{
  "num_hidden_layers": 10,
  "hidden_size": 64,
  "num_attention_heads": 2,
  "num_key_value_heads": 1,
  "head_dim": 64,
  "intermediate_size": 192,
  "vocab_size": 727,
  "hidden_act": "reglu",
  "norm": "layernorm",
  "norm_place": "pre",
  "norm_eps": 1e-06,
  "positions": "rope",
  "rope_theta": 6080.0,
  "rope_fraction": 1.0,
  "qk_norm": true,
  "attn_scale": 0.125,
  "bias": "none",
  "tie_word_embeddings": true,
  "parallel_block": false,
  "init": "normal",
  "init_std_qkv": 0.0535,
  "init_std_o": 0.0,
  "init_std_up": 0.0535,
  "init_std_down": 0.0,
  "optimizer": "soap_variant",
  "learning_rate": 0.00902,
  "beta1": 0.95,
  "beta2": 0.95,
  "weight_decay": 0.021,
  "lr_head": 0.00816,
  "warmup_steps": 57,
  "schedule": "wsd",
  "decay_fraction": 0.695,
  "decay_shape": "sqrt",
  "final_lr_fraction": 0.0,
  "batch_tokens": [8192, 16384, 24576],
  "max_seq_len": 1024,
  "doc_mask": true,
  "train_tokens": 87330000,
  "max_steps": 5924,
  "dataset": "wikipedia_en"
}
Each number is 128 + 24 x the weight over its row's rms, rounded and kept within 0 to 255. Layers, rows and columns count from 0. Numbers have three digits each. The size before them is the row's rms in percent of the matrix's.

# layer 6 attention output (transposed), 128x64, rms 0.583, rows 4-63,68-127, columns 0-63
083:089084148156109144145162123148165101123116133132149140122164085149098132159168106117163103115087132114119124140132101113147106138094103110144101124118131145113101119117141158119152118109062171
097:142120151105142122132179137133173144132087116160143114158102115092110146128153075099104126174103142128128134123139140094162151122089084144135106155124124106093128097104161178133126132130137110
107:135099148119139099123156143172134155119173142102162123111134113153148112141114168107159144076113079147120118082127096139170121109129093159116142134123117154152111129144133085140167087125111128
107:176178113112177135094130141105145136139117079140117121146066137115128118114098135084068128143132150103135150112113131149123129131130152106102140135130141106106116113128134158144123111139176077
102:178118120111188109125160147128152156140158090184117130120111135108124138132129104106111110157128129122124120094116106130153131156120113132113095155114159101129111100090178142161110123136188120
092:152144115088152120109137119100153147127084099149110108177109138083123129120129135106056142151143130106168118099143143129139137154102099148094142157146157089132134139110173127148128107116131095
101:115129149124106115087126127138139147125132147085128111181138094152123133145137167065151128112129117103163120086152139168105146141131128140168158134131120143101132156119162087090129082130146097
095:149136171117080135125112152126172138103097150107158114179099100143147159143138104095137109142088119134091139113131113121129089140094129100174129129101101141071119118125154103109134122111146115
097:172153121119107140125132148098108126095155109089149128144132122153130101134153166115130122144183113094146128117113130155119128082140105156104138116132147143133150101141124077111182069167138110
097:162160121134097116174089109121124144081115137117142147121122166144147141137089089146140093122133115123130115143091091149123111141121148104116148109124129118121126093146090106131149159113200175
088:114154154124114110118073150131125150120076160111098141159146103150154139143113132139131129129102152134141124139158137146089114156117157073167109132126099177079119178126143107104127135104132115
103:104106164158117107130124167145122134100136122097162146134130080185129103159135134108190137140122151119165153128127095148166106096121121097122159125127138161141124070130123122110139090128129146
101:164105123112110127126148137114124159161094140147159100060159123104133167131125122140123127114086123139062118175106140108116132145139138143142119156101086153117126106142130135134159176140157147
123:139130163120139098117115187101148132120127166093121129152089107124178156139136133090114123166117129138109176108160136141129140102121106135140117149102101137100124104124169126148121058147138104
108:104135123117163109145105140116118114113150112148089118120109164104164129113131124149078141155154133189099151097104117119167125110097111159088118119160125082149109121117118162172121102112102140
095:114114184133139137141138154127079121130121160132163143086111104135146136125128161139161146127120129148086128166142159100175134072166136078130108108124127134147122088166122117112110131166139126
104:086123116131158123136123124119081121145118132157106121079129160114134138121105110156120119086126157118116130151160145123138144150131143067134077111136173156128137147157124123111103202100110126
095:122143128130068131120112109135185139107113159097102131192129125139117151158139117114140127137113129135172120127138099145087114152121146162146179125128097115079138174119147112105134123101157142
102:120084157095132141117142138071160109162134109143145102157114125074094132089139153121088109149111147138110143113122180108134126158122107128165114137121149102129134135107186112133110129135107093
112:157123115160175088138095167132081129148195147152084177107139133150139116147129122175165103132159112139117137125145088137126127121156127138130105122120144155158124117121132103119117141170136131
105:103124118114152119132083114120132151098110119128128093137164141149158121112075112144076139122117150116186124124096127154133117166060151100109139127154136134132146137120121127173131136080101142
097:095094103152140117140101089118103132145133148133121163085175122162126111146124123169164125075135100167134096135111084123126126134134156159109146112113139147129128150138111151133118190125091148
102:114136169121137149126107100072091161129109145129125105089160138148162154114126134121119134098155077197129085127127154098170132133122159147154157122130161121125130139153115115144145157129108122
125:108154132141121165130145123103083111130067098139102129110167147087109142111163120142086126142116158096122125151116186093110110148119147097132089136132158132137132129121139144095148114138081148
095:084124123100094131161140090129093097164094157126106139128154141106135115142162138126135127133178128131115117146171155123122152079194117136132159098124152092136121133150123137114080133113148116
089:162161161128095169115165130138116141131087120121137104158132126142123155136124113093157122128133124097056112121137155123108098148134158084193090136114128138110110129133136109114150119117172107
090:137142102111141145121121106107115119172117106149072116150140146105080103120133134126090114141170133100158105124135175128094151148145124144140137133173163073138129163098153130107117115157144093
108:121158110127137110136098133137102127107176135113097095117124168110183124135112152143084146098153110150149141085120125153157157135097142147116144118196116096167139137123117108165154115115128147
107:113176122117175154104129120141085104126161143132079146145125136114138137117122143126122135136164166118129117134140172126087150100159158102131081085142139117104145155119105139103063118133133108
104:131143151103159167156167126118108116126064095171172144148110107125094136098109140132106149147128142105109115163105179108144133124123144068127112111138151112128126115142101156116132150166119125
107:163133130117082155137123110122179118142119134118135103150118089148128108146133077066160111128173124128110131150147135142090119117140139137153150131090136116091117115138130126125128157122176063
111:123136140096175126095131110108117098143179144108144114158148126138131130086138165123113130103189133148138126114139135159096161128099138147143124123140176144111153169129101114144116133106067101
098:174097107151135120083125115127149155119164121150148112100089110128108148122125122162163152091106104177110114124099087107137118173116133164119109125133128148150136128118117072115149177138110130
082:090099135160161110103146139126129142153143116138127089098088120139101177124098136071114143093088107124096137109125110135173128174109158131152113130147138111117102163138153100161131160135131124
114:136161120120092175121149108117171135087072100135136131171138126124129133141186125130134141183145133151138083138104121124100120103116124139120136121137097103114131128096096186139137100109145146
125:126123085139146115113166117168098119149156089127104125109181138109113081131160146116096134137133137074174123115121119134129121125121108150094140157148140124170126109080120150126131080137106158
091:128103127146137121149140153135152127106178107126160108073110118144131131105073143137114153144098130130145158154106103140158120109109127112089125129134095118170137107140075127193158154126126151
096:101110143126137104145109134149118111150184128116168157166129140147117088128145171152137088105121096131132127050120092149162132110132089107140151110145140126145119126139132098100108100141094138
108:172148090121144156138133121107103118128084073171112138133128117114085122109111102151098128170163151078130122176108174118096131121126128112109103131136145115137134110117095165123130137163140119
114:103095130133096072128081125129158137111169160114124114124135141126168143123129127143110120097125119179133175117133096170154134115101104169135187152126111142153108131129133116145138131090093143
087:106143133100180130108130123098136124119128124145130132159086137118113144089116159108055127100128139154125130118093145158149168100102140121130157125155137092094105155127109193129104128138116103
096:072114093143104131122140093134126121161133105130093120130112187081107122118130118107078126114117137121140145097126141124157128114149130142126186138148133062177115133120140150132088132117149124
105:164157137136110163154139098118117123169124099144140131080152169102113123104142075133087094116133117128114150114078157095145134128146154129145130132121159121146125090155127128127180153169109134
099:112133131137118131100111120093138136109145137102097072059140140096174156103107148103093163110126136139171159150163149160129140112114133113105119141146115119174135137129117129170161117111110114
106:123125118117096136108112116118166145165111136150158087167134129106080147140124119131111113132097156122123115115107121136098121189109157133138128121122104104077142170138159120131110195093155119
104:119126097104178123120128111105139128156103125170076116112142131100118125113105100115080129147152146121149109164156143119106156123124133120105108137128120095106112155107119196171092165105132106
088:136129092155105133122138142135173091127210121109112127142096129094097130136151128146125122123113124103116160093130101131115135113122107147118092108143092116157134151092130117141168124148057134
100:165135164104129141115128122103166138142118121096141134187117106148119128127121095067147101117155118127120123100127134128118120129143135144167146149090150123088124116126183125117133116155156054
102:125120144145085161122140116137117125090142124095161112097140120139117121119110154154159167124130136099179139165130143121118120122137107124092106094151115171156174127154099085089176112136101144
098:138102141100137108122170159133118107134143143107129129167133084113120116130147169149144149178132132098128108136139126088116151104149081163105082098120094148116164120105155102114124082159105126
096:124165087141140124144104097174117105121165118140084139178145135149132113112118096149102112143169147102157137118106111155081108125099152118120132106155128115131127143091061118127094124114130147
097:164162133123113152114130138134094116092123129109177140107128122135136129125154167159127146106116123125116130129082130131132116134106141122120134117149143172139148097145095073085185088150080167
099:146136126125123126124095145085131104126128117129086152166084115125137118131141113115096107206137166102147164132124148114102122125141129137127128115125131100090138101108148108123074076167160115
098:124120120148111133113135144148168124122173160128134133104126103132115140161146157127196139100120085159093102109153074126133141093150114139115111114114064120130097175119133157139134133118103132
083:090121167132164125110155141121096121125156140132140156135109123144131116131188189124146145124147114168129127099135103140185151077136106158110129107146173124134125128158125119115120088157095126
083:179156140123075141113117100155141141125108117101168126145134141161125100146151108122156095098137096103118121093110117126119098155146110143146140132114152173106140112153148084090183097128131118
110:110138133138132171114156114111126119150111105151140105145138136095072152123148132121109129101110144092112122120106171121113132188098162107161077126153165138115145165124167131098154153132093125
088:141117140102140150139165105142138125112157139117194118098104151140156125085089170127122152078124105163107133123098137141174128114136131125127169119127142127159130138164078095161143147105132134
098:091120124135110119148111127140090128098123126122150140102131135152139081147143158147160140109147106145134117108131100150173136064152097113089174099149139118176119098168091121108141107112117144
096:147118120117191115108105121099138136142183129161097140096107133115127123113130110150105120136146099195132108105113113093154147116125114181089115127120127098122130125110141153158082144154108103
089:122085131131139137153162134121159150126108117155114116161177140125119122141147096108140101140126145097138123122126155134148109125119065182139084153134151112104112137108162154128116129092103195
099:147166153135115079134178122136135120131119154136140115132106101091143138195145086120111146110099143137130106161172088105146121120088080138107133129138104124145126083101127146128129123145127166
087:170102153117162078128161124137135131133131094139142119104147105155127099125097131098138113096160128116116112103141134139149118113136088173139074178166180152145114125121108125161145131144095130
103:142168108115162108085119144122094119142155102119131132129086122168121151096092141101088112124159163094124140130150110153111134136151165104111118099148146137136126128148095145171125113158157071
103:180156134138167084120155117144155147159158134162153092123130129152154133192141100113140129136131130141115113117109059143141112159114142117112111137140136124140126092102110116180102117115154114
085:113157144145125085074130106081096116122132151124108122114107101120137139136119131119090130092135133138163110121163080142122146158120141112100164119135129142178147101112117112127136097157070084
098:155114106136139105122124111129110153083131158108110129124117146138167120146159123151144145110142147156159130126135108172095127190102137105149162147132138125144153110099088066088148103161106135
089:157170124111167134169138136123145157110117112114103137178142146124165136160124085088135096141142134141094147118142138153139075146100097134141097135104118105100127134109143102101132148119168175
100:187159099107116170137124149121112129096138110108128140120132137131133112106142168143132114151190122122128130117067148162095131087141130133123119117142134138145160100119094108144169081164141107
113:134159108148142167160121117115165153124108090106143125139148142145129143157114130094168096158137097113121156105113126160132127130108145109124123122123151113086109140157133125119133152088223138
100:103131106151150113126089163139125156102135124117056139140151172151171106149150122160151128150151150160152119111137128161098148183103157116164100147129124150127116155125130097105133109109120127
094:140093116112109130174141159116120145124112094151094115153154119158120123118127109118143108155147151066176145129131158165150127094115102181125099135147164122132117098136113145120123140124185158
113:166163108120112110123161122145144111123100119121190116064122108129147139176106152135134153127090138135084122172115095093139109156139102104105152133121109146149123113144132128125159157127158156
103:163146145106132093154112172152135103091128170092092143119111129121185122134079133140114125136112157179108160151135120106128091115111132105112098144129104131131148093121127121157151089162142138
107:139174146127148139128153149121125122152113123174076146148117098136119143106118145106079122110132106129103118092135154104147130074114113154087090129165120089114115167142142162167099105132128122
094:116134163090097110147128131126109111147144139127181157126097084126136163108102139164117150151096112115125124150148129114149148090131154082106159108075114108146134111171146133117143170150159122
111:055144139120149127156142129126112124170150104137123131128135149137124111125097140137125142120134127089132142101162161127151165146120110082145097120125176133134118186160175116124120168079127123
101:145108093163141136121112128130153158080099161116077130151120171106131128165167102131127134136123140172146125140133107134076117164114133130164150132130121112094123118106116110082104086116110164
096:125126163106105153128132133087114100177159157144141137140082106089135136093114146170097128103081124123108128122117138101147133145121106114137151099101118119167169117113163087129134137145076121
098:120115132122132106143077153161137112130172130144098129137141162157150101137115119156166111180150127135128134083069105100126131125154171123119085128149149170129130128122148134144124124129165078
094:083089127167185149117104138099134144148117105128102112126176134155117129105103137093127130120140143131162166103130163175195121149108143150128111126147141129103118142101143114141092149109114132
096:098052112141121113093102099084142139110115122161133113095173131153109121106173118133164119143137113144178110107101116128137163141146135159107131104146149142099139150152130155115121170129129137
111:140140156120166128101106071053119140123108124130160135081119114129170145114150131116120146109146093174156111113134132146146176147116150093117175119102136102125128124146112104107132124112107114
108:127177162104140173125129124107080162122106112120121141152171128076142143124148126127127116111132142104148125137113194121145116134142120132121154140085113129145132169121175131095153086103095130
092:093145137117069114151138093155113105150138169117132157133125127141125123147144146176117155129127110133127096138154115098089173113157149082134186133117137140189140119165135148104128131137124117
106:161198115101166141143145099140101163131133091095140144137159150136150130147097106095149114112162125108084126098120137162109122149133124101134099152093128119140104152129142126095154116089162134
095:121135110144116125082104109115085121133154160118115145113083126125126124139145143174110137107115130126150103119121093126088169159135148089125187118133126132175140117114126115103131081155089080
105:134191108155140170128130145125127107125141097115113132100099107152135131131097179125099140086122105133133154072139128156157150116079144100114128135186139098138111168141120118148145117116124117
103:099134147110150114097080120159116147122170170112119148146127144132127136103143114142120158129127142158125111141114128109081139092131193089150132109078105120096130144123111122117088095132096087
103:096115156121117127094134143090097125128137096130173159168105085120105172081115153144112113119105118089117104140156139140143171119130129121105148084104109121138125128153143151117142168179144115
090:154100085130130137153129090151140136150161150107120122130114172142132099148144111104158145148195097154091121133126141172073126138168134144154120120111136130143137087123139135103127154123176122
104:110111175113140170104112125105136118121149132148118114123137142143115122062142154137109142109174131157138141115117176129096160106112142154159097124141161120082140175122110142143125126134075090
100:188119119140165114080143110082131162128136111193153084105083115088115137132152130135161125130135116151118102129112118137120134158118129174143110109137152121107121122142089103145129167123129108
116:165113127131210093106161125111128141131126109134181143132110131139149154131090147105092128094117151127112153135158112142152130179108101091117128134136182105115110154150130115138103148131111140
129:159144106144125151102132120123142169093100123147113126152155128110128146137198096119141125139135115164148080139112110150094136103111124172108128120119063111115125117117087157103136085131141146
111:170136118134107135106153119151143130139122111127157097111183104137127108160151123104128128115134163092169123140101112125126099127134139166110148177162122167155109119084095151141134073115088121
100:129084128133144158140137170139172106153124081122162114111122113122107139097072158094104131140099122112112169142123160143185101095130117143123098123139121114103105124127120151171115163111147135
101:085097153121087144169108149130135107159159095151098142173117126128115102117150113159138079132118111096147127046115131139150136103113124138149084133169152126139141131115136125124123142152121122
081:124143105137080131084117142130091129106147125115150132117115109133117147123134150164139135152131135113135106177108104141117146130144165116087184096113076157167150101150107144132154127172152089
113:118089146138108130159145137146158074123096180134106116124119128114125113139095162143076146103091142169103161157158156114171113115121105142161150145154161115138142112126123099135118153118105154
094:119104125132128124077123143108127116101130149144145142135074102137115170098130158165066141088082152143128119146154105128119169127097133100135160089140124102121131126153091127134114124172105121
100:109130113120097129135141086150110124170120163118165143133110121097094159112124129119072152083076120114133136138149106115145142125155142097127214117109125103163129116157127114112116129126120122
101:120164158099108154157129094135098079180118099098141128096089130098118109118130131109126119131134095093086147090103170107171123101180124120141118113141139117140124105126158136160143131121144123
101:133128144120144173128136122125146111122090139101139115061123119115144159100091176110102183119109133157141184159139163156174112124130145104130148132111106101132127135138119116157140122095108103
088:115144090157127153121136124108145157161132117176128105131121140126112142183167117127106137119107127114131140088106104152102105193111122096116113108145129094107132173128156123093104165104146166
082:085122107152128118073136114125167114137128167147127109087119122148119152137134138134100182141106139132147113148161076111094159152134152086110140114131100141133109126125122164163098115102092095
094:126117124118149172143127179173157112121150136123118149158123158084108126099110135126112111145106137118101157109112171102145117087153096154132062125149122122117134150105152158153137124136078144
097:150117130105152093125092075105101134125149160097110143133114157148141143096117087094155117120175128135133126111115108140107138138184132135126130105098157150136165075105145124098139129171144107
087:115102147129118168138129158118114117107107092094130115117153128111095116094104153129151145141157126110160155171115199148141078083152106167154116123127137142100163151102147123126150136139122147
105:137130135130099106119132174150122117117160156138100149134121103109129105116126148180134138155123141123140094141107109072096126098134125140115104134134101179155157114091142148126152097190079138
114:115097130153157140124087132166145154140144133121101131182167164139124114120151100096129118148143136163115141107108143145116111118132189161163122138134123131069106145089107121128078107121134104
084:171144160123127145086115154093104112081107083123139118127135103113139115104129179146120096123145142158115120169093166144135080090119126173150133119135134134125132123142087111148159115161114138
092:146145113122122116129096154113101134125154180120083158150095133120149121108151130158110108177126155144134133149102107102089124126115171118129153112106111124122152079123111082148096077167120121
101:134112120120138147125144146147188135093121130189118129132134133125118154129157112139149128156118113127126104095121129112107135101142093140104055143152103098121121161125146209142126135113103148
089:147099174112135070094131127112103125124139150161124141153121101122133119099151136149065131106138132172146080140130113119118143079120130137128117122126144120134133120136095134128105094185071120
096:146168129132129120155143092124099135140131103121099114127141153142127077145154104107169089129215117100122128095117140147108110139158108162148087157146169156134145127113137116132153121129130140
101:125138133133166163102151116087083159127137106147129124145133132107123151116146129122122126079130128104129131096117154162148123175105072129118115113118142103114153194112171103092136137130084146
097:126100158111144144124139115126130105158125096109196122120114117121099134064085166107095133094129098132083141144145165138148138098138123139174131110116150110120109134151098114162118167118127119
097:084111123117067126164136136138101112139111100153093135139114098135099101120151137154128121134143092085149099082146152146151160073133120137118128130160143105178118112166112147120135141139158118
106:130119156141130097085103111101152112139149173182136107093085105118131136116171112150122153144123111177145104133118092095131140116129164130107133103139110118109152104122107141173093123149092099
# layer 6 attention value, 64x64, rms 0.611, rows 5-63, columns 0-63
093:113117125138121141175139144112132148174101132115133106125105107100117127156116064109115105111173164110101176173131126124137141149161106122146087136124113103155156093127136129177136138141158155
100:117120170148134146124152149133137156157135155099108134112141154143125099107074109102136138127146112153126104116106145082143075074155119152104156140142122125141137130126139114124128114155083199
103:163142100107115132061110146145110115118132151091179094122182129131160142152119144109085151103163150137101099123128122130146122124147152095148133137154141106156134143081105117107145131153142098
102:119133138125134130134166152122119138146118182107141117106147080103137152114113070079128132123167143110110164111114124134126127134125145106106121180183102112141152105097133157108149181122129104
084:147160123133106127147127114120126152147131133067130149108127139118109092129139129112087118130140186099099107136119127136139138139165169121172092140137131106186189125074113120118109141133107142
107:127132132121108113121137135108177159128151135080069160127137152158150067163146120096150101151106093130105125154099109120119085115144134156147144122128137148163141123137107097151123114173117109
085:138160119123120090139108168142153174088112158126085088136157107122135130112143128096177124153155149132099147144148132088136091138126087135129108122090118114149099130148138124140150111174156092
095:151148145106145155131125169138150105124147125109110133141183157085131114130097155117112129162130152142108068089100122126135112081115100162167170111152097141155149121158111120123109149112134112
102:179148109107135086131139128132145084073125145135115105150153105108132145079103143124187148137143100116121130102114131114092154171127113118107124123130152168149107143130146126140139141087175112
098:136135080136124095106114113132126159079150153105143128129115117136156085108170142100175102161078122175138116139110131131148126129091157125184121127113138122114083118109147105146120115159125113
104:151134154151120145113115187133122100151114136102100109108125156142178094135098135093137098181129105150140133138135113130123106118149115132090137136131139135136092123151107081140172087138185127
102:111124121145141137132138126086166135115110135136139118137145089115155153140132113160125132070109145144140194077110139068131139141126091102121123116129083146125133087146140165155131159119118161
126:142167139100153074110093146141134170123124132096110092146118136125149117144115120099119124122123181187115137161098098127147088099116108147139146110112103127100154105118139125158129122187140116
109:126145116130156132151117125170090123151104137157143131124110116087114144096098093117103179130141165136118110107158126138165165122118128156158113104147134107109173154059130145107130099164123124
098:159135189149117151107120116147131130109122061147131099161136125092141145155061155118121104107097109122139171158134123118119128101143119129107114110093132094126107110156143156148171123142125124
115:138132133137104119110142111147090115108159089169176150095105111118139101127126148117131146122139098145170128128134150105123174145102131070139112164098151056096105143129128144148114146122129141
098:102125076113116079148133130124181150094110155106091122138104153141100118148180110143154120171111126097119133141135119137124122160135132132160152119119156197152107136115148101145115132129145098
099:127146184126145140147113117116131150142104086158129171118119111125134166126169141126102112121130142110127133128170097118131105133131116118148107139084098059115151106077099131135099169117107095
100:141082142116176086094138164146095126124185150126131140107123114114148129096107137119138130149078142146123122116094134137147136090082157129090170128128103118088143140144172146113125153116132129
100:134185098131118106127120098144101132129121137109140140110118102147166120081165120097136130156133149143155085108132137158116148172140171121119105142125195146121112123099085082102133115124123140
096:110083122173138098109154106108124131135151172153127167126104132132127112082129136161118115133103081114145125100141134147119148143134166143084139086126137169134104140147100149085095125114140175
107:134167135156133116158161073142140159133122142135138177152137128068090103102093151131131118128131108119114130126166119122092175140133143149141130105073138151167123121123115135085135130159103120
114:146175104117121157147098130081077144132128113172148127119139132096110120114142157134104120119112151101148142145165113135113178146093088128188096155124131118107144139165137113111160126107110115
093:120109159117115110185144080119149114119124079158151159115118143102103110195113139175130112145092118118144120174136124111156149127137122088111116103138100104140128148124145171147129101123121138
097:149153108097099138122123143111138141118135142142131123130229113117118112129136155095174153146166126123111139132096127098120112116102093109139084146116103110136087139139171135123159109148110113
090:124104104113135138140126098078133110141140111123149201104132133132126136158147127147101116151099134100086110141126097152129166115141172119182131129145137104160160126086125128136105154099089098
107:169154121112128123153117095167149089111140109104111160141121144133139108126105090072128158126126136155106121101089136127126174116102154141175139125129159134125183144063127118124120129140110141
110:123124113070106142118140102148100171101154101151163109157128125103116139184128125132122147126098113122148106173113153198113154120098142137144114128136152105101109151140136131113144130162112085
106:157120161148121182063117113103099112132119085149149124141165099101140163112122158131108120101151117106105129164152126140147138152161115129157074109107159103162114134125109137133134101107112137
102:086109123124102094126116142140184108132148144129117115109160143118124142147139135174153121167167134141118087123105127108122090130115135114096135117127075117168067114130114161104129107111142080
103:105127148122140133138147115162125136150132156140139166131112136127136091132157158151121155106171107130130042121110129187140137118105096142141123108091131102112140137125092102090093130159098117
100:101091142162129166098165159171159134129140156112106144113123148124096143082117119125147153099122099091117145066131158123094135131139127161140127145111090134163123119114127143088129176119125128
092:108134160126123114073154131125136149127147130131117123106153100161130124115137114095087175101174091122096162122163103103123157139171125115124148151115192123126122116104128143135139135171088132
123:120121093135109168155135124105139134137071164147142120168144122113089120124140106118134121147126139108101120122143122172133133149112128171159087108161096202177118129126132131119119101124161102
123:115123121118118185180132127076117110183140156113129132121132141167143105143136105112089119111118140115129137118107122144116144115122111115109148160206141146127176117153136090102147116107115152
095:123152141139132163092110116176136073123117098132127070145134103151162172105131126113101143105167139176150128099142124133120120114146121121077156158128156169096117109109115126135139133097131143
094:170091174133169104130132127153102109137131119166103176120105117160142114120130122086171076144122096129104106137136121121159094079136126129099148123121142087120161156109120103147113115118131146
096:135118093124129197100123134097105079125146100109143135124170116095132168105134152166087111114123155127098129122106133168137143152136152131157080122163115126151127117150102145126134136076132121
118:089131166105141084182126151159156127141114124100100126108053148139124132125147108145138120129107136181158122099135113084160138138149138124107146118097132140105177136113120105150137131152120143
088:126108141112127134100146124128128133133095126123152134151108122114153155159143104132088122081136084151102121125149085146159160148160151135182121089109187123148146141082092107149110132162120121
095:126132151091094105168125101126134125149122077149133128125134147163103162180142126136092121113100104093138167123156099103115154133161177094101117144144142132141162166104119120155151106109139125
107:149121110112178098154109126139104084149141121167162133116166133093091169122114134147143106102169144113154122134144145077132165106127112097132140132113098112101161116132112140101160140083127111
095:126201110125093135145086106161155120126122103098112103145119157131141106140126135127098131087142134185175112115133109140093159108110152136122133156110139171105164098116124128130144142131111091
102:126121077146109107137136119132172132110127136171105138115127068144154119137206119126139129130139113065124152080127139131133135157140124098134115116136132109143105122073104149140125168119136116
099:097125058136101138141141088115122119143118137122186129117107096129147128135157115155080130099155133126157120135128115177142165143113164084123116130147148120128121093090141161122078129121121115
092:126109121072142132112096170149126108126157100145102118141110142158092154118170094114092150125150153125134108127117130131148121060095116140116150154110120125075163121126144149131077135102128135
101:138126143108139066108110174100141159149147160103118135124187140120131132145115145159134107163160149102113089147118118119117078113150159118098111107088101122163112127124107121102118105152140102
095:118140131144113187117084130125131097114135069128098108119134147122120101136095162151116134132129134136167093133121186152089099118143110156137150138109157162117137120182110101141130163101120135
096:132097148142146175122133136103133151133142082118137148144120129123140120145123115121099122145083194103124118157098151150156074086123085147161139117134112118107145087130142134143079134136118166
103:100103105078144116147137113162103129133161163142135097127132115141121151106177133127162151144114136127125091145119155177134159140116150140104122134163179152116120172132125092099160091120121092
093:158130168135155164117130159138134139110112135112122108140139168102109120110114133130133134112101144165115124105121160130121151140147076167194149110124125145129159136167115092085175164113093133
093:136145119095160114122111131153104153094134115106127125139120144111113172136130148115102122172088170119099133159145105156130130135140113147154158124152122107116122096105093119122115136148167037
100:122093089142103145106130166128149120126105150153091127149108114140116113127129091127127137122152104114140130136132105145158097068085129162101155122132107146112125118120177198110079121146125150
086:114095197159140145136162138154119175161134123140156121137112156097086089146089112111094128136116120136095106133158118145160147101166119159147147106127147121134156137130128121124155136168095139
088:139117113135144114156133168125121123133151168112129148098168158145085092111105147139185121165167133103106087117113181074121085111136106130141132122143089105147133130151124112099126134137127124
100:134137124144110155109114150089113150127153129178115170100155120133135108114176114113108142120174104074110137125144135130110155159117110142186085147105153091124143135127088138128118149112092112
087:109135203130115146119153086170144125127090109142155105148153134123098180128118165133136166096163092161146094111138142098119121131173122116118132133102129128129115158118109109108131136109094145
098:160109154169122144133136131172120069142113088134119154112108164103121090140080130108154100160099103154138103124142127098158128090154141141114135115150122124156133164133124135147155087109147162
099:106109120156155128145157114171115152145125153128149148146078117094101156113097098150104119108130142098120136119138136177119140116133172166126156106128115125136162108102118164070106173152129117
# layer 6 MLP gate, 192x64, rms 0.54, rows 0-11, columns 0-63
093:116116125128147097135125147119142165120148076119101139106115075162123137118132181101127124130190142125131117143098125100175108168151098155103165097145099108100121133109146151136098131109130145
096:099128130137117114165098127129127122136149098111162120192131174104113114150116140126136137149148105096082095117109143107129151107056138119161097131130138147115141129129129157122135186085132138
102:121170082117102079127129119142121127127113145124136134191109133130179104089147130118149101087120133119082116111116110149147112167108099135137126153091096107140173135127137146111157143109145162
097:112123125110141114132148141149147111159161125111121109135118127125141087117132116153144142181084140087121159122113161106119113147126118094115047183149165124137159135142148130152156152112097146
100:121102128077118128129078139148111151138119092119099100118114108131117144167110116108112158176123114113097153113136142105121118183124086124092149147150149112149170154114168126098121164102140111
103:128142128102115119147113088130153127145095086108113122118092105183109080139122141151139120177144176115159149157142082141100094189105122127117111118112136114134141164124144128096114141132130116
096:148097117099115155132098119132152152107087122112138149088164085151137144145093134139120115116143121128121186095179139127126120135142117114153146117163190107147167135112142096141098104107105120
094:125155109144148162095138089175147126122112137137127114176167120139098103178148121124114125103100138130138163093136133124132181128135134114116144149134195078094126110127151111119098137145149124
101:109120073118136101101114146159131190108123137121139188138133134133108131122106115135166105138135106107138116088117176124129161090115118131167137128144107142086152127159118133158182132115139100
079:161160124120131156133135151125150102145133132148130125114139141105137094140174160125098145114095117142086095110098122176137141131157123138135163110119098139121136143136125108114148144142035082
102:157096124093133111113097115122118100143101135113145153153105145158163089139136125134173153094147121111138125098142139131111171162133140163076148142127112123089116084075145141140142130141162161
103:145131092098146129150106115111092171131099073131145151158091110068116116133119134126122141132113145148144151122087096078136157108097146131169141135138104122152158113124147119150164149115164134
# layer 6 MLP up, 192x64, rms 0.586, rows 0-11, columns 0-63
087:154164138112158117132153175143109115129176088130106113130180165129110118139092113107098138164107109106167156123102133137116131114120160171106148132107145136124157106159148132104130103075125110
097:126141138105126162120140095107110134146158158136120138132145119103149117107145143163109130143080141105087107197143153141135090111133134118101142118139107151184140164134135146070126081134112144
103:098205155141155121146099087151154146118123090174133132130099126111115126165159138129162106147176129118156116147109119142136114133123158119129087117140146111123125106144090153146160122123083135
106:128113145095124117133133150119139109178109131102110117155081118112095139132167126129144214130144111136157118136113064103147160116146120076139121145113132123112143116160126150095133149121103126
109:136134144108117069096118142089150135140113109161128116150138127113135126115125128179093168178150123157158144151130130086136172167125110091170098098112126116110133151108132112139094095121128137
100:128164107157114131104098142155120122119163168147171109133103132122109144122098102157110128140093082180130119149096147157110131096151115123120192133141137103145156135159169117117137148129103158
089:143142102161116100113136114109124113143131109109124105107145102165083104110126141128092144126120149147070109122100148071178172135125102091161123154138148136135143161070116122145149136134133125
084:106109156137134132153149152121112159114122105170118177149131143169105107114092129077112134149129165168116128122091107093149117107149143105073113113157165141152154104137128116144112134090153139
105:141146134104127113126147118111121100157086146117115108118146116155123159115107126182158117107129115186149125153180067120169136186132110152134125142088100115138124116112130127104130086118139129
066:119095068120143134136103117156153136090121096090137148132092128146132149088102143126102127150087133132091137144115108151061160157157173160139140117135119112158163107120140119136121155127123138
117:134115140143134147168137146151138129098100161146133101121162132158114200084145093131130153168114105123098124130126106095123138110115131062176102144151148127162117125157135137120102109134120107
093:161111139167078130102115078143135176163122118167092118148115143103123124090129137149136168149130080137143154150145132104126099130137132117142102132120171114109147125098087136132147092095130156
# layer 6 MLP down (transposed), 192x64, rms 0.562, rows 0-10, columns 0-63
095:159139137137101131148173129150141138130169107144093115091116095155150079114113163126115127152130116107084114160165132140141154154109113107121122119121137110114149135137164161066075130111099116
098:131096132122124116156108149121157132146108169120112154136164114099112105142106142144096209136137135095134080135136118124157163123161086095095155145107135123115129106097086127127121111110116095
099:125135104141097103119129148097167145144124125179136120116105125140110101108135157138155170112088103118136151133089113112153095120178119138126162143136143144137120161122071100156164116090136085
103:149148123137146100154121169089167120122144114116101116095131206127107112113129102149136151135123167135109125146142136149109152126147133096089155162131160157102146120129113197104115140113124120
112:146111110125095100137114123145156121100167137162147131089107156154147181113164159114101104116120149139160163111124119153093104124153146106124097161147151117152080120108086126092136116124108101
096:158101124134145157089146117163163109152133090089123119145161138154104120143145140080105127140120076114153096132122146130146140139116111154121108114138142120077110135119167148082107127094165166
088:129168145169098136135105153156101132090146111108163147125124127141071146155126093135122139112134091137166134117164135130106090112115169138123136102137096179154134150152118126112127163180116135
087:127124124137141126155096119101087194099121106134156136109143161106197145116139137121161165118154130083116146105116121101106115118098108145118123152131105127149165174127141127135147149161164127
099:104147140145168142104175112119117099167165107101143108162145122145151130106105080145150118095108092118159141176113112146115112150109124132107125108113122094166153152132115136119119078141125172
075:135136141159088143106147116106105101139196124141130130134134142146134157108166148157136170104123147140128114146173137124134111111115151092128123075125153156173130101147122092118144098131074114
107:149088090137086151156129114157122145178140134093103131093151101147149126124131147103111113136114073128185157100150108113123143151093135108093120103112124115086164101118115123100147139134124128